config = dict(
    num_hidden_layers=12,
    num_attention_heads=4,
    vocab_size=1291,
    bias='none',
    tie_word_embeddings=False,
    init_std_up=0.043,
    init_std_down=0.0,
    schedule='wsd',
    decay_fraction=0.742,
    final_lr_fraction=0.05,
    batch_tokens=16384,
    doc_mask=False,
    train_tokens=248400000,
)
Each number is 128 + 24 x the weight over the matrix's rms, rounded and kept within 0 to 255. Layers, rows and columns count from 0. Numbers have three digits each.

# layer 8 MLP gate, 512x256, rms 0.18, rows 134-242, columns 0-127
150117103107170126152132118168130130142132131154110138170094138082123107152155102106161099136129147146133147143150136126152112140140094146174136110134158138116107126093116118134134152111121097085097123127146088128115120140147100115124135135128140106147142120150116144132113101117151114120152130129155108175142175106099146143130146128135150140079129137129152116137102121113152101147153
154092168175114111144118170115137139164124106102105124095110116156147105119115118162116132140078147100127114184106136130139123138114134114127106086171117124157134075170119140126119121151108137113129118127143144115161120106133138115086122107124098153170159103118113131066158113176163114167120119174153092132139075120155172117127123139116163092108144102111138094151123137168159152101139
132128122124137114172116167139091079147130145124163101112080115153147110151117133153130120166113117129086125145126113133109141190143138097144118124149089150087165110146135107160102116178165117121112123123120129119084104135141127134135094144101157124111150115163101131156155121110120200085161124135136144130125092141110119117140126069093140109147159156102171063109147127127039148116119
133139147116133155110083153128131122099108179135125109085145110126115113133115132099162097127102127082120103149123133151124143124118148111113092133138139176113113134168110113162121135119107135097115148117112167146164108169150113091109132170092130093112145142094099136114131123137154160169101139098169136142123127094119150121141137132071146099096135122128170112117126140139120155140120
109129124130081182103149166126139107118134105108134176113106127117099116134124101138148146146109108119136102097105121100157108102112072099100141118140119134131118143108161165119101111105178098124165118169135043147114088149156116148073110133101132165141077104129092161102125195112131136139121101141139145165126168153127112099131172126129124133135103087110133136127153126137137141103131
154129123141113098094142121151114066137127125131136111098110129166124123138126131156121166135073148133116117155131136143084149138105096126110171131128151110156112129115089141132147080086170137126119138127118106118142171136131113149168107125098132131151160131108099107097149081093156109167111159109124127133158132120111087147123196171127109129104190134139116162114135086109124122112124
161105093149142131110176110132135150126096184099126138156089129153131121152139104080147103111121108072096116149133161125165141189144082106118107132162175103109165154115107128160068107078133127185093141125137110174146162124113152107166071096129148082151154099133128129131104176102136154190144118114134117124091098090107159134119088097119142115131122085118161161097095159117131134133129
193140102139082079146173138117104111118089060094124115122138097146146109119131145092088151116119127130149153168115132128118138108115177134120111089098091072137145096167099130109141135102122105089129152131083139131137163146113112137159103130072104148115132103104124093137108136127136155132133202123164122176195136109150089139089123108105128111108129110111105128100097118145114159119168
174107154129089128175171157111149113167178075155102160120131195127126115121087134100138144111142146119152153122130115128122092130145100132104127169165116101110142136187135155158089138122085162119132158118101130155193107125141127117125147120156101117170094151134095159105167109143124097182140103108120143103110079103137110147108111135113136088146137129128136154123120111153160106177122
125140174110089152130180100164127175129117137108125121170107163098127165152101155134086141157126144099140142131118118103135136118127093114137129141079099160128119119136160147100122120154131125115110137141143113106143122126120117132120137092170172125046112073119141118112138159130191117107115112130088152143139077146104122125138122120100124104162127097102117105154154137188112145169109
148065144104123122122116095178126081158149135109135096114147135109179138117118116137100169127112161086090108106107116102119100116093123168108105156134145083135139150149123106134126129103140144116127110109118113116120162115149125080108122147104085057139162125126158170125127124138120118123154116168130130138201124121102137117108147115106135147114132134103136103150096159113129130152137
157143133148100136104114146130128076127144138133132135132129162160131087190136142087119172130087196099129116161168126099125082139144169088153110139123188111123154132144141154108128136166129175122150139130121114101159113133126096124150078157125088110172138161133130115115105117119124109118115108114136082136121139120130154109121122123132114112114098143151140095131105143102123185122122
096116162120115096141132120096169109126079119132145158113129120118105108121154133127059115120126108134152102139105131120162131147097145180179110102161146126136126144124145161116131173136184115151106085123131142163133135155103107127125153140110122114148164122073101083093115155124133139138107137152101098118091192129141155140129085103188127153154123141116162128128109099124150089105100
140158131121106140095112148121124150132179121148130135121132120167084155135117103128154114134126139126127142126086122127135172125132152113142116115133133108087154149113111135138089096113147142119123112156122093123140121117115142135118104133146119088084132159140127123102130103090134136118155146158129129113156133103145140147116118137092117111091094094160114166148117123120179129127119
100162138110106077143111136120119111105108111110107131141116135141119129160098145137177097126151130101127142117127153125128120098150135129154117123130132165104086105115172214100139154099125166151127150148119125138145132128132096131167157127117136091114160104116173139153147137160107131105137137117072151147126119120126124182137093150107102138125119110157183086141161132111148115133176
152139144113127098123167146155161112141152113116148111098098123117149149178113143116134115099170148133099110111074125115101157084122155160130092147163149130143113088139123115151134127155139139168105112125106166121104120109129135122086110173126099130142141079151115155149110131125113118129131131140149105140091135175147158154111133120146120132127137140131072132132106129101135139102151
125110141105118184142133108137132095145162096141135151155137135118134126116116125107074167127125098119131080157140125144095122137141172128112099190147099130042135104126134155143108139137149134163141147179123099135146133145088133125163100142135183092098059127107134180142157102107136154142128116100120132175121133154124060118149119113135127144079108138124128137158117107163153112124151
115140131111129139147143109118221167127122123121093134170146115104140159125164090152098130138100112118134113094154131099103122095147124157075164130123138116156103116177114140124139159144102170112137141104119126098100102123122128088127143103094102111130122111093069149134143124133172087117112136123170120126129155153098116133096081171181160134109090122110166115138095135187106180148122
129136185126117136135119123149153135162114144129095135168177119141103079112077144115129150125158159095130122136120109128090106107132130138097115161162161121148178108076069129156104130150111163119103123130111077151121107155143171134130129124139148154128100157185087124145086113129110107118111119153090115129119152113153090115136152111099131135122147163143136126140144120083140109153105
141152165124087120119125078137162094114100106114177115113088126125149142099121143114122115145106104110113132130095117115164127105123086115159095102090127152123139122101175141128139135150133136176128134130163144111142130113099128105136112119130078131159121127156137121180095115126114114117144125158103155086126128103118155118134192103140136150126140115131116138139111122123141153096141
133136118088127123120123119106146121136125143112101150126173108157135210157156118112109139114131120139115129129102111116153110147117131138097120104126174080162125133107165141082157127092134140103124173131142152128125164083119187122126139132106131165135163127131120123146143148145116123103127138124131175116155133107107144104111147148113124126140100156102126146096120135166148108118152
111166169141143133106149058144141091126138093063094137131124125128126123151131101144126094121084082142173136153139117135142127124164135117134071111111120141115113097109134082118146133167130099070154140190113125091135113111145175088136107106143108130137119104157148103153137135176126129091114122141052122123103144149120125084121162129137112098091102137138158129154099132150071136151087
122109135098093136150133142164144159141167152140127120132181135117088109163122138099150131141081108152139159145152111154149141188161141140112117130125102118131111091116129114132098124103120095155131151133142141109134101113099140136167127070148120120122142111116125103123156138083150090141104128174102141154126168138152160093146121117146099129163184079177160087118109147122162106105077
135128099176144137123131128134134143111143125132106109121148109124153117202128119135086173102140127114123136178127155118114159142154068136133116149121117115115139100126142132143113107152094116150147109119124117173135155111150184145111105120115135133115097068093137135174137149143170151145120099129132105136147082115108142099076162092096135153129108131143154118171137142167153080112095
135111118109069064127105131184120126143159079170126129148164087143138128122074123094134111116094154115096124118126169145144098106156135127126135119119089053101090169153145118106126126137143140145127132118119136159118136154192126132153142142072109148142115133104137192137141110166098136159103153095120132150079160138086172126169125106128152108161110140096135133149099149119118080118069
142151108119166149120159106096124138116156133142120176142130104170198100141116126119079131108107151133187134153097134123147129174129153118099130077127126114132100175112169161121156149095108126088084111124117140095096111113120133137112157177113141109148175141118114105165160140159121118152121123105133084199124131120100129120152117139137153135141109145131136134145095119132174176122170
131161132126128151145117122117096166166104110136101139095117114096159130094126093140148162132117099108136108149167168121128080091157150129126114129107152115134176095105112149118118098126114094142135100123141152136162157128158153138157118138117151104113151136096136116156129090100097154150135158117163090148131104115112104127115127133100144120115118132147150114155132134099123093109151
123143179107112123125066158135139143153133128155154092145136085159131133132145149145093135158164134150142143111107116152130120111132125106123124112100095133133163108108184135113114138102135133129157069084149116154103108155149104092134145142165152158089109100133133117149112120134132157141158083166122161161118160129121116105161132141106137147106124146096177138104094156140111148147164
146109087138139082082151083119126088186112072142138135138087107162085122137156141113107118160095134165122130123153146123135143140062163155135104144162100123105127135073154173157124148167169152152100136095165135118160088120135085133144119127113143118120152092139121165112115157134097099139142143130160106121143148118155133115139122147119119085143158115106156116084141103126077148112101
099118110106159130115128113102178114115110112149117112119177127152087090113083177138149121105108115130105108093158102125130131178159132122116127138135096117085136116089128136131113158136154130097073184123109099122132125098136108150094093136090092103118157102112138136085133125143162123127125112101104150089081090146150127142135130171137148076125116128136133109149132131123090134136146
081124151134078147154146163103154145119119160137153105127133136178167121144197130112092080145128135164150153177111148084129133124146141128124153122146102091152147172133117075132168136129142124117075103124154137106157144130131161143119179151097114166145109119159119155168151154122089153112131117125118122132116159161095116152153139168110159115139129135103136103160089134163154143136108
136100168088116146104145163127129098116081097131128112145100105112116119142092087145107137113110115094126135106136137147155139110080094148127129146140092114158171132116125126161100162101129075101140103113139106097066122160134145155120132149094096146153143103103149121171126117151110143172113150135171144138109151118129105133171120110134160172137115108143160079104126113153125169141118
144142114099093095077133149156178120140162141134104152150135125129149137168120114140118123136129127114103125113082057120100118102146120155167140103117140159113159126074091129103113128112159119098159134122121121120143103126115130165116144134080128126144181103150140124136127131159157142146090156136115109117159135153170138111149127145116092114140142109123153171103144140113154159115125
095138106086194125143098173138122161134083131105149133133161121139086134125131135137119127138148125180120146112069150142093150121117131100168165116098091099144141137113150152134134152124089124089112149094112123147166140081147158154112117146128076129117119107119144132175138119102123115128104121117118113110119135118166122129082104132146109126136098147113130112146202156112122124123111
133138129128130169108109122055139165118167117170085113146139106104136114106155150122139143134132144151097141133167126114083132134111153132137134143152109108113119155134148128128150088150151192145098149103168100110114089138148136127121171130164143170084128122148133163138139176162122097143147131109124157107180127133119127101149113116134137137171108116141136121153107152116114120090083
160116160123095157144133119064146092143129091169130142140139139130099132128144144149139145157159144154167133106106100098141143118092133081107147126149122137127086080121149091101170150140116101147130125146104149159156093073134149148123146127126121173118143169134146109144089112088131091140173097133167114085114160124131117113172090136129093124144166135103150180156106147087140081141116
168136145115107155120127157162177082110132105135085104168104117099128152159174110083112151105124128117105077134133146118095176141158143119118153109139153115122137087127121131115128165117120103129128124133074148130103155165128146084097146134153167119152104110100118132136121125117149154137123148144130123139120133128157144149132109078105131101135070116153150151138123144138104119102127
099134154153105141158090144159095125131113128199143160073086127085097135137172142136131099098164121099167122116084115150162092130147117103126152138123122137124160129119133167110134136119113118136150120124179113126108119162165122131145151126092134113113157101081114120136168127092141085132105131144120157202092128121096144132148113076072140166127120118133108112135056096079148126146146
121141097105137139130134136085154114148146149119115199130130157112126146135155129161126158128111119103185123149142141136154098149147161127134127157069141134123131109146103088129131114120081129148129120140094163135144116124158151111116105080148184109160146093111108125123129115092142152107111135107154126093114162110169114147118124112141107167136130134145113145149138137117108140115147
145143104108107143137145145142113134149126147160069121159156163129133156179171168112111077174128116104135090131118117155113183114133135184146123105104129126131128177126145130142140109119099146134118138143099116103118131098129132123122097115134104136139100115170118092116131144136153116118134119174138126177150156092199101158114141089153158158134095113122094098079100126148134126171064
186138151122131131157116119102100148108088097130138091101111116098133148108163133143139152131140142126132139155107163138101133140112152106164093137135109150129148105138117167104108091132122098146105180108121151166123108133106117108107111133103135098181143108120113106137162111159178104144164127130099165132143124108101149098136125093127135124135124116111115136145114154105135112126172
170123086088101104124127100136131107140087101172099167103119124086125110184145080143131155094118125143158117109130160113125180077148134148162120146130144116079080126141123132104117134111103143136144171114151108130105186134079100091095098113118102086173107106072168104148135147114182116108078113135135081175138134168121119116096141127134132111112149106135153147142108158116131110152153
135141111154068138136117123113110158130112134156136127093152094146134162143114118104113133039169148124123148139140140107120138125155153102101156100146126153115131151118105109149115096117130158121165132180109158104066165143137164088076080143162163124126129153116131103122136118122088155105101120127094149108131112118166126088130120151102144130138101125152088114165115141170141154080156
143166142148128142151148153096106094132124150131098161153151129120141130120127117115124113112142126106086180136101096134145131105128099136121145134080149109154132169133117124096119169113067145148140174145110125130070131090145169150111167114111144076104149110087134135120115141124128131134130125142130124156122102154143143099085141150110130165106129124101128088128135149159093138121158
073126143134085144091145161114187104108138173115129124146101121108158143096144128117068151125150193134125115159177155122108093109128130109125105125134104134137175123153100092129150097112121128166141091109103105150144153115128098084129091116085148085141173082157134143121126095151136134133165128097156169108100140115125093116124081094124141147161135155125136134114158056111138104105108
121148105112121132097118171083154123106088138134103158128096108134088119111139127126096116118163094124099112107114097128122154132123107118117121137134121155194116150129089131153185138171155170153143141135155133128090108129115149135130142107155122151111125148107168139172149125134141136146138073131148117133089094103167122159143146100111129151163125135106138108117133174147184145103098
105137125143093088094109130108090100131168162130063108103150115110113121157123091142105109129119153143123104129133122130103114089121148124080140105061116086154104078142143131086112102140159132138178152144166103150152110102098097128118072115104175090098154146130110107091101186108116112101119122128125107168117157121101123138111172155115135111147147123168135136115118089168152126116101
147155147138128098165142111116106152166116135120145104137114123111108144146189127092103155139130149120114147135118143121125152132110151148101126113120150115113131164142115154135138146063133110157098125149173096149146143114128083186132154125097119110138127150095118148134127147068147117090170138140137141089154130121151151149132127124100177106091105109098162103115123157166143165120093
088142150100120085127156121130126153157107131125102106176144110097171141113182167097146120160108094120124109160093112124126094080090109130140100110129158156115130139139129204125163117152128146122138120166132172102107139152145143141076132146142112108153097136146100146159106148152121083132129131116082107129085122130130098114133149179148140126127152089114126124147109104142110160166116
122189118126131151132147134124142139150172118119088141091067132140124110151132099170118132127125165109115082095091115135152112105157168078121093141135138169119104099149129108124116148086114123128133148163131179084124121119111127098143145076112121127137084154143093123161096161093115125111130089165137085107131157148152162108124121145141134137150150136179128114087126154100153148161098
150123117083107132102106127146149117146138113107081125104147140143156121115079118118143115117118151104163148144173159080137129151115120132136125087147091110135141102124189140135120094102117132101105110090138111130110136121164084106103121151149119121094151165151126117112136160158117122103085089129143128130131153101140137114128146122091139083139157128099150124124108127121100158151150
141124151111099188090141142091103112110094127131107135158143108111179107079126155123112136145103126127145166111149128109128099121164133124110149121150104108131144110137148111141090168115093109112136145114140133109089124108110181164120162109131155134149093111127140145114129131167149142118151099119115177138122136146166173138117199110129136141118104124122130134177144097117139183110098
117099091152107079120147101114133117118130093101163107159089136127109139117162146138161119110113112127119109136096144125131106108138127168100077120094118095098112119136114146104098097149089114130156168146126123129141111103103151181149137096104130130160100115161114113139162130113156168130162132152106156102142117147162163140174154109128110135126117104119135130102134145107119130092142
164095103066100130123092108111116131140138139110112138102077118181121125140148135110096133116121124117163112142158112103160097089135135120139097097081161136133160135117134122153108180190183173087156128122124154118117153124145178107101146172117094160132127114134161122115126128111103110154146137135115089101116129162131141153208108071144114137159140091095125088105121116134071116140143
131117098153130142146166134113146151169116119122145110134132130072144131091118112148134115143145100123171099110168105167100150115156118116147145131116151115127143157072140132140136123131108168151161139124127111167128074145101109114095150132149157086100120136136191093148142103175148146176115128099122146157157131125116152102139089159120150149105123157101123128139104142129161130102118
097126104103077178148143123151128101078148153106077130143106166151123153154139137085145117118139166136133094097137113162115126091097126093071150158159149116175071159136127119131135149120140097110142107089171104104142146120107123123108086134075130173084130146180147142126066095123079124092100092131080139153133128077142109115138121142107148144081115145110141108128112127170116105158078
097132083151188119140075135110168075120080135147121135124153115125076128092127146132124150152114127126145121130110133092136147143117138099149094150153137106094136069174132122113124144158141111154122164126137125178153128135140148171169114147139105118100148098126118121126114161117174137141158138090111090150140141137092118156093112148135148090137130143154136095157101089093089144143117
124088138112127117108157134125099127121106123144149126105091146146116115143149164160131141142127119109085126109142130162083138070167147130172172110150135137133123133108158142163109140109139107131149140138139141121124080132149158117125097137088114162108150135122107136124101114130131120111136153111138128097116150106130117128127122148115118111123095108094105125169143149093119127133169
104135124145126161146156129111121097110135135135109138105102117138083112090142135110123147066099124139142136142141101111170139104121126102105082149133166145123090127154113071111166145122138173134081138098136119135094118109137139128109106138125111118109117081147133082083132109132141127149137160178120115136162123119144127150130122150153126140132151126104208148089112100144128144120141
205125094095108110115145122167121135129108100125104100119135157096174169161130116124125164158118116139169129132114130146121126103081154169145122131129147116116128104138133138108134077166160113131109142118119118153158129093142152149109099169076152106122138108097114114159119112168109124122166137092120101122156156187101137125125170161140097102136086130154099160109117122184150134137099
151116112150120088146137112129121117143162110150121140156144127106134089163107136119143126116128141076158154111163123130123067080138119111070131100191140104121138126144126096139118099113061083133159110103160137090126117146188109119115145167116171111187152126096147120136114154153135179164149118176087156159150130158121118132147151159156120154164159151105147160171143104156154142163129
141131131096057122173171112174121132085156111147148091161084111121129104111148135122139080124110151098104133159126101125111130139127144126120147112127145118127118123118129127124131087140105142121116073154146149149108160145155138092118099088137099098124127122116108153113081101151142125122146130073147102120152143141126148133093099125149084094152134089126125144159121091105120128136097
085112142113097136135099178098134117171133093162089134119163180138128093121147106125152127101171142086155145144139114098106126085134088107169129122084110102134156141142143103143082135132136150117114120125134132083118125144128167164122084141106130103119149146148168164149135078107156098139123158146150093132137150178134132143140157133120116133110151149139118131133135114132155145133109
145127154168126129129146146097163094148112142157102151125107132123114126151159108117084122174152134126112140145104147139126114095155082115132142110151141154142142083151112134189135148112175168100159117094155169104117137119152111103139133150152133145118131096147123108120144118159170163129120119128115124122124152117089139167142098145101116142154150084062174102123093159124144154138120
176131132110074115124092165122135158159113100142098114184160108153098103092151130135120165141112111121119106117066092116116096137153101165116157142120107138157122136163155152108098112112126160099111138080168105127132126101059137055146126142142146157120135155157151127157143117168145118135148108125124137062131116079139140151149111139110135203136153117146117139133150150107128121183128
146171109167088159091117140140127124113192132089091125138133121187174155141120192161115177144115120099141124126093119139113130128123153097124151128092169133150091108130148076161181096131129136147172125131106104128123109124149149149152106147165148115146165073122144180131101147155110144161138123162115144131124118129138147141117135147196133128095154137153140147132124155137139118138073
172120161124108081143125140108118141092169099120134146159114175116123123150148132124147156146114124151150074101133149089154123137118118144103130111111144058114111102150105156101153119087117134092137140161139131131123174168158109113149131154082124117141189146092124127117112176103081105096129113129122084152108183136125164101146084140158096092157183141105117131117104114095131087137126
143134102118105156159141072128170131080148119194134089100145104139119113115130085135095091162113112115120141116125118120100111096133166101141120128115155156084130115144127144119152119122099138138131123128174137165112143148124186140146106110134131127137146162148132081123163176145121092147109111158122132091169122169159125139104173079102156090130148149158141117122121136101120142164064
109107128142125113134119151066129122127089108128111148091129111169117098125094125140110155180121149151143127119155152143180085079126107130117104157104176095098159116074142139107122101176154124168106091106165115182157134137156153121138135112165124101110180126133137097115073128125109115113124139126112123113167141154128138142100120096149164130095142141114155106128107144145116119124081
082123094122109104113149124118088163152182111157121118153097107132118117176156096134110134156138136078154114117141144152142148134090138129139129090154134099157116123120139143125142136163105095123115122120152156100148133136146110104101140101074112134165109155124190112120154153087120111123185116117127099155135111078106158130092119100177165074100126120111110138129140140126126136138131
127116148111125136125150141119103145082159123159146122087130125123124159123095163112136106126164146127167117118139111136101111095136120099125134122139162107162103148081121142128069130113113121116108136138171091136131098099157156141144128136146081131118137112139112129134124109113143164136145159112173124091132114146120138166151182123139156077162158154119141134139141125093139148168093
144136108098102151112162119134146127160171115137108152127139133110131122116139126119130142103105118081126126132136137107127087124139104112091111088160145137119114096105099137167126117177114166167089114098112108163144134070089140159136111153134143118176136086120123165095155151125133155150080138086121127088141135123136166133118136149170096111086150089121096127140129168116120150126090
149121156155108175131118150134117117114101155078124138123122114157157138139169143119136166120133124103093116163099170113150142089100068133097133127095142156145113088117105115157115143082160115159126145125146140091132130118111128193173128140160118092135150144107150121184114121092125115114103126138099149131118110135127162133122122163098133127126073134168141145110100160168094135127159
143123136109118180082147111125113139130131093126103150133108155133110122139130133138139108135108072128130128094155126140127135165124127112152075194145105088135132123147144113087103116118083137148137139126122098146170155094115117103155108123097136119088153166126136122093110135113122113109055135187123071102124093094147159177084078092121136112127140119127098129119109154094090102165116
123138118088152143095133120132142126079107114124113130130123134118111085139089137160095124110128104102147108093124128150090127162127135106109134138139111075116125135147161142096123170133147106130146121154146145120146120135150130117103136132099107162130158145149122112160117128168165157126171072154122127134111102102149142129099127117119121138163163120135114118138128117086121127148192
129076151104118132130123135154136155162140103139090119167145176148139096114103133145122111115176107082126163160137136118113129113087142154154110120097145082119088139139155133144117167116115130093128128133082117080128121075101132107097099132145081125127147117106151124116123153163125133122119124101145114147104129151152177139133123144133101129117131168110104094142135089140166147101108
144119161126134099114125123106131088121111132128149131108092123122144223127151145127131131120113126116126134151113146129156129134070164139108121127121117128192142103153123138165123103083103146107121139131139155157132113124133124095138120141096118099196122100114116119142166137142078137123137143111117159135136124118114114128095105148166140096182113111088141159139125113123115145121126
121157138113136121112165144119124126123147125149164145116130166126125101127112134143102133153151144131195125154147169145128137127147120150132129119126095101121119116097122131106106148103118122158119147111113116105132114108160150134138167125076169161117131115113121104106141113127144138117092125150173102122157150153107131133117112157120118153122120130125146125120149116146119170145108
168113154145095145105159124106106143151122117141103152134164135131113152138122160098101121101142150134150082121145137158168094125126137081136147152101133155146134107143092088152085102142146137137103104135153149135086146108144119124144104102144148142202079156104102115171057128138126109103121165139134102138121189187129144132141154133132099129106144124068144138107109105099112154183132
132107113090129132136144132110159140170124155140149090105139151152107125176176128125139105132112128073126097096136159157162111148173124108133130189135159144093118110134137113079124123128122113148130130115121110127141081119145143125129105116137145130158095149149091105131128140128165115143149103073163097158176093149128146114115116125158186148092134118110158141154121105069118140159116
151120128116138132131078115171110109093138153151124125137139103168121094166139148107127133113142095099121103127149167144111120111170135097125166118133130108122108125093082149100137139146100147090117116122154100152139150119131158116094135128151114151118140117144086123114110113149118112085120109125133139106134157130122096114132127122137130122096148160163119130071092133116156141120095
107121150080157158090125126159161103131150115148116148119110126117174159102117119097119150163127153151144127149123130118147115124125114133130129137148111170139143100144114109109056098135133121138100119129110113106111136128155098120116136136120141132114169158137098111138137131120142114146125108121083099088128158122100122099137090109126124134102127139150113139134101170109138103089119
150143153144101094144143200144150117142130147100137156092137094100110121127109140162176129077119161120132069139110136142155137078125153146168126142148131122116123167148180138160104117111124138130139117108096175135120152159144156153148113115132131107136106090166121107144154155108144109133116107166099085136098144092156169145133108121131155149111172146125102123115136146095133147149125
120134130118112141114107114110109110087118130161134168110122102151134125130082158111123118160098141111125120128122141135138118131130166093113149137130087136156092158126173140114177142146120107135112138136128150114113120137097174133079116146130163147154085143124150121105158109152100145134152156161131140109129089146103128125095152094152123108137157099122089093125131121074113120156147
109123145131141109098084118116137121115111169136114132118162154102133172090087119140130155086087130119148113107105151113119066103087143121102094133126162105104109109115142108120142118099089147120116095119145116123140115141134126121101119170131160165126124100111135125132137136104154122125098144127115178176090116120124108123137128151127134091125132137123151146123161145138143138070134
123197098146125122095115130143138126084109158145118115136127124133122126156188119130086148122102099146112118096133114118091143133118135148159120131153142093136183104178113185142134115122104143129126108113125109170098139100111104096087107095144106183071108115132098143156170137135189177096092172144124081133096125145069128133139117119093101079129142147115126160146145099095115140133142
174121138163114170147127122121147096151085119120111209131134157087128165193151121106209141123110135102123129130090091137126126134126080127133067179155124056149110145161118131107105190151138099154106131120142156111094129057096124115136086158114150160142153104135123119097118141102116114141134167091129152132143089118119125131128130139095153171115141113124128170153130147135126141141135
115130179176099106104152099145111137122130138130136115111116149150135094136181116115100081127140128161107086080123152139158151149120140080137110128131128134147119122095154158125112107122097106117136184126160122163159141122071144114136084123113122144130112147117131147128144131148096141097134132107119081146117101136078118147115155135134141100088165087145125186151113119118145132071115
097166138145135099129125134122158108109133131127155099112154121133111132088165161190151118083126132122129127176130148082107126140117128136140153110140143109110121079134142138146114131128081145156101164111133160105130102148110084115137070114131106192144128103139141167139112148135101140115136155117156075111108141105120129128124093134126124119140141185178138135094138145131133115130124
126151092163096109110075130106137139103109102083168115128125126140148130150126150124127079091147078129125141193114115111093113085100117103144117138175099165156101136134120096129102122092087169134132110134150125110091150105121159121118150133132124095123094158119153155162093109149133126109111120162128142092129104140117122114117162126152095084144121178141120152115120100126142119168099
151103130159103133137083152122151135129107130118150126164148153120137168083111100158129106155149131097119146091130100147104177082151184112112153102152145184149107138139103186090162142128130103187069139121140103127116117138136206142091155166171135100130135097104143117119084120126106166133127144148151094113130089106123101146061137168166151135099108066112115145124149126138163106080153
107142129179132140171137136085127096144137122099127126156096115135129126131167108135147119177087104106091161105118110148111125154170145105102121076196147104111097144143140133127145086153094124140121100141126100145130111109183137122123086138140115110156129130162145138144108140128135132141142110157140102114065111116137108125077132137130103144145111075151118108131122147100134121158152
114146133108122111140125118125152142111072137116130159136162145114162076111111120164127128131128162121096153103114138103101124142133126118148129117128160129104124120114083148129160131144072163097103129112133137134130141150136137141141114141161121128155142120102144115102119116099116152128126132080160152114118116153121111113147122122115146094125104125130117137117114134145130116157139
109103163107140105103131130109165139127133090132092122114079160141152125103155090116150151130107122121153137112101115151124095101098193114114120123105090107131155113148093133108137142099130128132139074098152085104123137165148129083100110147101111125093131135139123098128143138113129137147146134122126118135119109106080163067150092155120117076127155139071130133106131139148143163129156
125164125112102060110100132103153142102150098153106113133108117133120128164115156081153134169095101100118130096132151134149118093155121111092134090164135099107123122122119120153109130139093165136058108070138137070141093110159150125136127150146084106134139100147125126105151107146082096119117120162140104110155121125128166144139096138183103119111120132164109171119128106139120136137129
115113077122150131152148161158185126128126137120115119150162159176105105112186165057111156117096103126157144120127114116148099078104124121123128157102153164144099090125112107127174154148113114130120107106135108125107157103126151132119126161210111111148121156136123114145046103119182131092112172166157142159162175092142128135143112118077104148129102126133145095112083116107140160085157
149146116170107114109135139132118133158120130165123130127125152129128129146126148102097131164130158086112081142141110118087124160150157174128117177124135083116161136146162096144164123201100141103112107146158187132131083093100101107125124126143127114148081084125163140157122093155127172142125157134122109145147098134147160119106093138132116124131127149125146127143119143127140136108164
111148114097146031134126137137153142104126166129097083140151116134157146114192175124127111130095130152171094122130168126188116087130127126103078146132163121130133112149123103119152144083163123072138111117110154134101153140152178115121096116123143149135164097123135128140123139140116078066153151103156134106146116144109154138144169139140078117135154093104129144123105125165109128146122
137115134127115117114126155140102110082193118142169114171116108114093142157128152136122102120160113118138133174126152126132137140102133146122129097126144153148134073120079120126141169138105111135134078128142063191158142124132098077152168114127126108161091107136161125103110178086098122105168134124155104123092130149084135122143143079097110091106121157077181117108144117145122114090145
174140117103132117102109121153144147134133151094119127124131136146093149093125110175155140133146118108112159111100112126165134079115144130114090158175151081117120126085115115081140116125111108132111102101086116168142088133098114083141149177150141094130108145126141120117095130161114136117138153073110133142144150139134151119106145064130121131129157136107155113107120130141082155144098
069138121153097140101108103119149123121144130159155160140154092154099131134149135146096105157131140107132138105137098132100116121116135147133117088136152131137158122107155131133127140159132128130130128133148122155116136127101120161131128118116114125122142121114108119152095146087079079121129167125107132137074168144124148150122109149127166152113093150167135121127122164157121147103124
175133125093115134089142141132170148086144109130158148121089150128175112138198161131121115129128112093116114178146130152146123105137091160107112150160138130152159096096123144174160126081132133136115118123151169096158128139117096139120118146108110126151133111153130151155139153129147116126120100126156086161152145124147102127100162154166109141140173182122156162137131141137142115081109
137124136109140181128135118144151089123137137139167120123124158156117107105144135134178101128133138156153108155128080156126137118104101185151101106103088099113153127141080128117123137143152154154099094145129115150126102122134123147124123146130143115130133149087076146084148127183127146157141180132142107129137108128135118164091097134098138107137161107149136193116094122134148112131129
125082133109121101085161135130126123106161123125092147101131163146116150181124075112120111135119096101128108172122132115131125159165110096159141115135142100116145120064109141079153153132112116136087117121170138146132094081172146078156118131167125132126149127124147135106095180125167093120141113158143125141110160171181082133145115153151088124136102144111106131115106106133120156120102
151111100139121141112129129135076160191129139129159134101102147155121168154125118118092127120091118121088148164122094131158114119100138123144153118140128151158149170134109150125124102138150160145138110152111101137134118108090148142152130137141108134117168105102129122126127140137166122078109141167086094135135128105159106092149114158156132131142115122149119118125126120126148098097145
125118107135146130150114121141153146130108113125094170155109108109145132122155124142144091149123100093104120154142143146115122121154113115115126161131127145161054129121124126160083118120104166116140148084157142111082192128160153070099162172138103101137129126137148058141148140109145194177147122173109168111141129147100155202169158138108085137124143091163138124095112093146132144093155
142160087150141121103134165092134093108099133112107127180144124125140155112160114096118123086113163134151151134133130117120135112149131120136079102135122099126130153101134097148126142124088112135102100084101102139098111095157115119162129118111111130127152146152142130135104164145128119129125136143153108161151162151137169125070116119109144128127100115137118139108105126120089108149098
138150148133122102164151107153145079145135116104139149121138123096116125145152138124157099165133189105119113158123146134126118110133077096135159078117155143128139152169081127093123114085091134117150130183160122131145170093137117133135088139137147083114129125124160071114162132189164139077149138167104189143126124164106151165124137128146157130114138143170118125126126124108119060128144
138109106145120107149166175138150122125135104135117183100158131155136149121111141157137102153098102132126151109148123133131121138101129056184124143128128101114162118119113118132126112098147110160111115156127143143141089122132189120111131157129092092123153154110097121162139158137103104107145120131136095148077117113104122157102120113130150135115132149092126167151122158147117108113134